From a checkpoint of a small transformer trained on Wikipedia.
Size: width 96, MLP 384 tanh GELU, vocabulary 1173, 1.13M parameters.
Training: a variant of SOAP for these matrices, 87M tokens, 5031 steps.
Each number is 128 + 32 x the weight over its row's rms, rounded and kept within 0 to 255. Layers, rows and columns count from 0. Numbers have three digits each. The size before them is the row's rms in percent of the matrix's.

# layer 3 MLP down (transposed), 384x96, rms 0.124, rows 73-138, columns 0-47
090:209099094082103102143145211122157121119157099144093157132106120125095159116164116173129060100122151120099150120126116184188155113126056128165089
098:045072135175199124122125096126126190083156176130107143128110161138153136130182149098132151147106158131170063119128119111147128157145130124078164
122:150099154144149139100177063111125121082141105101152122137086103098148109159119165180050124119080095149099123151097150173069120175152174184118127
104:193134127076147146130122102140093103094070170119137150108153143149105128168065133110142174155147187105155147146121108093150082149101158117160117
086:073132139121144096153112100113237180112140125044089090118146147117142138157110082158130153183095120149156169184133136154165097127126139120173120
102:112083128204121107163163149117132128063140113159149147175124128121200166141124103182147096099102114102133150137147146176149155124156065035139080
110:127121185138126153107169099096060125220132126087139129156110164072106104149142126120123249137152083150084128098154082144099125073135105141069116
089:114101101113090168136125108143123158079125177117087136113150134103095108123140117069166119108096089135206151138179136160099113144173132142232047
069:242146148077146156161142136154136119088102128117158184147139134109094134172124148097116091137115097088137152113160089105111113131121105131146149
114:131140165111125160126125081151108117143154144109128100056093152152123144132140205089127124127117122116112145125158154148125110111089074157141112
100:122198137130108174165090190141109167160095119108105097127128102063083132149110195085146081185106119150176136135137130157113128074174098089128130
135:231163133093096120120109142183193072131123123141101150076152144138093111073086145124136094137129122165107123144121143077076097106101162061095135
101:077082117136134096107126164050119161134134109174146118112113086134190124158126146110137123125160116107117145130092083073158077112145149143099086
118:089081088109139112183125109188129123164079097083155141080093183170117077114165112087153102114125096117141105142187176158155144118149171150183148
109:101182154132110146055112140111134207089165114189127131173105116114081100096160153115161137122178156097135096093109094106162125085123085100205139
094:135145091117101064108095080104112113131095109166160087154128251070094184144127121111093111087118102128158132118129128117102126159111109145161117
092:237176160109178149136124140099156127103099180093051125076082137149070106108138127106133083157147123104146194137168106103180121103133172129119117
095:162144160100094151127129141116178087174130099156088174138170127109121173109137129135136161114082113212052174135095156126142123102161127088103054
092:130132128065122145121151103154164156143067108165140099108112157179140153124113201137136122140153190147130084110116138093111162130126131147191137
126:202140133124135175109114060130132136083122093108129082070147092217102069152098186133150084155051176126156132161132105114109155120083149154147134
098:053132184188179153105117196163119191126156104124132112113095171097129199099157149134118105112129116134168087094180147130141112133186198140138139
102:000077170115134146106096084128188158158178133106113125097136125106161101116130086139139087139153148073163132152108133125109162107142121083079173
102:058093167177095143137114144138084104160136158100082141205161097158123120171140146109201099137095126119128159047146166102197125106167073128123199
094:107137136154165142138115107110133187174124109132150206113118128092119206160113129131098164102097122101104197126127153080168164161126129160138118
127:084090134134169198181068123150136105076162119112145145196192172098162181142136042157154132132101228111102158140147123120133132130142136094128126
095:218166169151150119129149106131155119078144178133151112120169130098101151090164148149049084131180159091058078088136128135128118132100096134164066
115:213114136104097144141070172106112146133075111082067116193164171101114113126160108136102182088183109134135170130114143134142195042137070104087188
121:156146143106125117173102171159111124112075084160178165116132081084097143144148149117177067111164138128154130099145119106138158120155102067181097
108:089130121093107139151132128081139166129077151125160140183150114169114150202189059153114099156157114155116115081151157114138132145130151101103140
086:187150124067098101073129126132110128125134090160081127100168157082095078170139130121170151162134105107132140136138106117111154146148121129107121
097:052089151170167139100138121058134100100118091144128063116161120144179133138097105112158115149141111119122123126124104123124099157159163094153160
096:140100103164140091062136151113179126088107155163135123150162133051121213101195079133114086158131095147166128198134149138155153159155112081110130
114:159121132147156147158130100116108147108170120077076183127083130122101141162134168162121112146159141187169099154114120057130134148124120131134117
090:000127121210119142111123128106174158171127144132133113078130085149184106148120131122124158120124121140153145159095131131087164120126140097084162
120:131126156134080104126174138141103091162120118084108076149175113177094146158139119131078117168167150160073129076112059132183122131155118143107175
117:110103114155144142126127076101132185085145126132061107158097173091135157106147155105158114148116226110128111173149127033167160131182135109079157
111:199134096120135096125112156186110137160130110142086182137116132123089081133130134160120144124149072171165138175156173118130153122099058148154157
089:174120119113095185138118165178133188146125079113121156113126161161065143150192106133100148144158125063169168107080107134135118114119086134096135
091:255147139077160124124118121136102115087134124112205124140109122150108137148153126094099081101142100112116139146181070107084125173124204138155106
133:128181145119157101140187180183078168104115098142114189096146138149110098099122115133115081124150071158136067132147075138104085127160161128143142
090:107103149094110096135106120096160126111064155174098067161082100134181186150093150126143138060148100139187135113131145086116115138143089150159114
098:103081167168169134205121119153079124131127132103146074212110104134120116081114101094149162115120137087149123149112081101131128099175104149075135
114:170147103103137170158104131189130135146158092120146176179131150089098137119119149136145129103180145154107133141137133054150156087127119116086132
096:052174063188101152103110134124176129133118169120116158109137096153137116175109082128097107190171123122138083166116168141083147105124082038130179
099:015086094180149140106117180116132093118160130126125086153106132131099102105162101094167199143106155129099098117136091101120069165106105165106138
091:026154124103128081105117127140129117123072195145115118130138077099123185124162132155127116096124114163165112150111123116144170061151104164145082
117:065132085229138112135144085100147143127100137118099155121143144132110090184096085141157147170091094114138085081147097136159106111106148158171196
098:131123133219128151121126125136129093126092123145114087048134159132068152099104090140133153178121138190118101119106135129127115106106122133087104
093:162160106165190097110141071144144102134092140136102158101121133072126082176120117183092119179178156152148099109080169116206165097184096145065098
088:159101115154081174111128143117170163139127136130135075130158101085161114162174123125104059127119194102105141097129115212138193096160194083183102
093:128191148163139196092127115139106162131125082135150094149157136133092186128099126049106169097076175110137128137151104100129158114123057112139143
103:114112166136156162095139096083201216110139078157150135064115143149096132141165196081161132161099109076168223123159123114121138127156100155134116
087:152107138104096126124063137114155115164162087187100116135076150090092076121161047118136096143133138078094168143131093158151177079117079154137147
095:140127181142186146138122144123101117115055125166079160097101083176137149121128083121193097136110085103156161179183205127143155106128162079135159
091:110120118100124135146136125123063103146117089088076123129103137200040167088108169121180076143094074116116150113123144081145147115144152102148120
091:113101154125173088104175146157151143129077158101104171165067101118142122111093110131101114111129121149160120143114152169189215141100108102152088
130:220147124173110109097142059105111144127073130122162142082166103142133129136124144178073142107168138106121162080083109187149120144138132186174120
105:056088126198159154111152143156117139092129170164136078144110134109110184149134136081096131113132091091125064131146194099122111129146171097120096
081:169145131078125098067129125126202112167170131170095158077114119096142110143126106087115150133081128063093141193150144093187085156123120121162103
106:091123121182139178087131121128141240097123155166167172106099160145173120137105096050142137135148143129138124096079139105135136121123109148140096
078:255121156137164139128096099117103117092147091130156165125130135109031120160166160123115065080144135092129123080169129076125115128096141130114145
093:158128130116063116097160139126117131085136108111109168127141155118160022063167162143160155126141103080115076160169131141098121145126105164139210
094:182176078094156109088092148041149118128089108185138167076101136136101124124056136105112107165127176207107188146109184076104160120107136086144097
110:152107084146155142078131116189108145156128116081128134102190111104112097187128170159085075200169113147130082125146184125121107141103047157079122
101:172090094110175147067115075147125136142131107126154107112142151137096144119152105081099143128163167142156062105126144091148116146171080115086228
102:166163149117155182198133134133115185111148166162152096182119109121114132094149153095181154161104147099138146110086174118126153065136150084163151
# layer 3 MLP up, 384x96, rms 0.141, rows 74-139, columns 0-47
118:105105139133162126127117091081130110077108128104193091141073153115087128138160188120084122142103162137170073066151114128124154131099174100092179
112:134124053136188093092140097152112161117166092108181087141137142159192143151181129122071088102135211079101137107108157192143143139128163091115132
101:147202182168061119122107098150163152120064184141110107081116156158095083145138166096111164173107165113112082114112106061180162111096161099178148
092:087099158175128158156146094131151139078136101051153112149092141127084106177147138162140087115106159087117190159134154092154086187111141141170102
106:155106109115160112143124133095122151207134083088139153081141137169121111097144195144093119141138139141123140102161111124110205136109183146138122
114:182193159139092098145080121089108128112124180146153146069054169170152119111074142090099132192107086102107115132178128107110130157076175066130151
094:116177191154150188122142120156118136085158162132156107117115126089130142142177081130199136134140085128068153127164111131124088188109143160169148
063:175113112084141136151146079176151107067103138127128180155176149109096101135106134091130081126140098080105160099137069110109102155132132146139147
106:147167170152122156138128140124098130091166168091151101120109123111157117128150095078088150142096069143111115082150141127157084170044079121134064
108:168098030123192106107139134153149134084139143044138135090161165158152091097154104190083069121115156112114112077150188114123152184096120196153130
109:175122149117120087075105132150135075140107170168085191128123140135084118128114206109088089166118193104136123112119140069135179132106147131055144
100:167152127185135124116144128167124095159150167176137135118092169095074170147119118126130145123175132172179102209146065115122139067141152128088151
117:112129071063182166142121091126152119173137151097209131144116150107129122075148135113149118112180043146118069092182166126084152135154154162114163
109:160142105104120098125057061113123081155118163155155090154141166123126115144146175121149149137184068143156089158148044094168141146194142133160152
096:154155139137108132095175187154154124089138200101080127088100043159141112112088079122118129141121155124112109162155085118180153139142152125072138
084:156132158119126096065135113083164084077076191096096112088126114155090067134105172153094076157162142086134190145114126074180159149141140123103143
096:125098137138178149166160039161127103121121163126189113162147166126147140185171109163146096114131109093129141067127118155117061204168117112196090
097:127160141204135103110132160132121088092155148100103148172108101073099117142127048111121151125086077095113171153134111152144125132142159115049120
113:138168126077121064153135117130174089101150094128056158105099138098187139169152125147078128091113168083093141085139121097178119166131061132095113
108:033149147159182135145107163120145181072142095081165124171079153101076133171169136084125119144125098107142092064160171090140115125105134153120123
098:138103109174168104145113064133095118067090104096125096142105130132119125203144165126104156062087156095116131072129092135147125130075163166074120
105:153132117117183131117112161116130179105137143103196093087141144058154139129181126093109149069138177133120095091120094107131116124133125116153069
106:147108133153084118101115136145112055049108108125117088146101123163144094094163161135122089175160122132088080143114132164103067105094113073128140
109:146128144106107167141064141201134141089144111117147099133092165105127148105139061137130144090104162078144220116139104124144080176155158139154175
086:185162109127189124114143108136139154120134191158157116099186116115158152065144145113144130112182102118088085053155133147095091150127130134143135
101:126103078185132129106117078162153115097178121094079119138153157125135111131143130183074087136169111068134118151141091124140096193151139132113157
107:134122125131144125115120059113136125163108177169111100147142168143105150126112169090107128148098072152118109158110078067143122158106136120099166
105:145167151139086097124161095126155182104179137152059130061114159141103109136102173098120142125113162068109135132152133154115188083081171125171138
094:105159134150137140136113103158131109126115157119157142126142119170162173059102147133097127087159160158125143134114113125163095082111144132080101
099:130133074079063143182128068163114150174165185146128165119140188115099182085178132184074121108117138142176119121146128168137137116100191150106152
111:131134131126177134092091122123103139164106148138051098157121099178171099171165092107167133103133131110086088144124071114087149148136113190171159
097:189150117098062098217093084128143116140127186164137129126118161125077142120142177140098121152102125121181126179143128073128135197113126103128158
087:140142111170181087121154150137115138090126103069146168168112141117128183104112153112095140126142152123112151057147122049127130104137129197058123
112:156117134176086080172127093139131144103138090171097157106091184159074114152142173090104116102097136096150106130149104081127185126145146122079130
107:122118071082078069154120093106064102116149134153196203129088129121116132107118159155080150116122127092117130112214192148133142147140135082068120
111:089074079156196120101130071146090137166115105138133104175141149184158143151173162150114093102206134133139088137169121137098135132137173127073150
086:173135089134128113127189141166120152121172115113107182150149143104099136159134148153048119108088082098171160104092116095179158198102137098128123
070:162151107128129126138104143132084100062127171099225169131159087168107119114152169153046074055186135086107180127176129099091130191146170135109105
105:167173137124091112159134120157078141132116144150162121085150144197144100122181178185051100149125119128155126140186174058123150103118169174113159
097:130170116170155117047157154088145155096168113110120144160153163082142039147135085173121114131065146065060100158099093159150132148127141130080163
099:150132139106110159063149142091134170124078161172100191092091086080135117172109139125127158155155148191106084135172124123092096125077140044136158
106:147112103093128118121182155194114140170178112157080181100137198095114101136119115165095108086147178112160148099097108128137134165159143129070151
093:158111151150120047099183091095107116084133124115099142132124109150131114153158187149121136076100125062117145088131154107180149182089171155062122
092:209182101151126146110111049112140143106136186148173120131072203124123123121160142154110158125116125143134087171197138108113183087160183123116166
080:170110136108113143180123129104098124144134101118155127108114132120118067152107118099133151181100167089095130113138103127074084181095122056109137
106:125117205186158136127120106141164113057100159110166117133086114080073099160155119105175104112150177118079136116086071127106069165092151109119065
106:170183126086132088108131134084171196137159151108096115113083153132174074107116166131124090108132089098061111101099122127144192153127112117116174
102:163170124128085123068082132094117127088130156131089118149121167154110129091123165085186112101071136073119149118150088131158132210166087126127179
097:148114135166220169132149115101161127067114128059184071110154159145115129117122140153120111130142094122135148064124164094114091172145068107152116
103:116136109107103077089201127170130111121157164125094142109089154126120099134196169175126103150119131073078126106101136123162133148083095160088096
091:165104085103177113127193096125145177117176086102137170108144151124127124151152140175128117131095129097095121104127152176126120174113106159135116
094:104132096130168154107180098141167117079106192092125164104199101122135168130137186114106107140119094098128085079131131145133061192091101096162113
104:162139126133080124065152162144160225130162158082092121090141167104154118150158161170078096152136132171112141121057091134135093167111114197144112
104:135215155140117149097099146102131176122132162140139138072104102072110124125203084150137160096166151124100087099100042096098136158113142126184122
099:117146114085143111101067153142120102184123154141151128179108138162112113140160116119150158063113164116192151134143081104112122200169143147181188
110:217113104147200071105145105136142111107139112127128106087146169169103132102133138184104165094135144087163127051146082156135171154110138111083130
106:099129160103183057167124172141067187055158094077129111145131134110113109177134101130117062117101132054122124062142104175122104126106128164130136
089:083115100141110127155136117174108101108098103125123131142111116161126145118158175201163066058187159157141130053165103117057164076117147143096109
103:157087147058120123119105105148158028205085083127100143145119121116129128104162163160080105091108136142156111122147105105140155172169153136073162
070:151098140163132111111093125094102125084136123114092179153135151116045126161150137137128080075135112089137128093165177045162101119087142184139170
099:103095105159183136130097109162185133109083173147107102139097120143100183187134103109124110081124117179162157129109152139139091138136141097136091
103:148165170176123123153125081153120107129115095181137085193117165075086155152162144132096115083107113110172137154138099094131130142124163079141182
104:172165112100134107136151086108143112143144138179089159072187207158166086094172201130084109193127132069130151105156144119149144160104129144170168
106:141145108051133085105097159118109113150188142128078178123130166124178167076085168136121135108137142109066083151144131113163182172158084111108133
097:122139158092135170145097086195132137159139164154163077109097145127120149123185137075163136148094112100136092125136147137164091139097138127188131
104:084138153167172148111123080138150171059158111066154129154085142094074125180143140119106138126109141109121161039165104118122112100086146139098111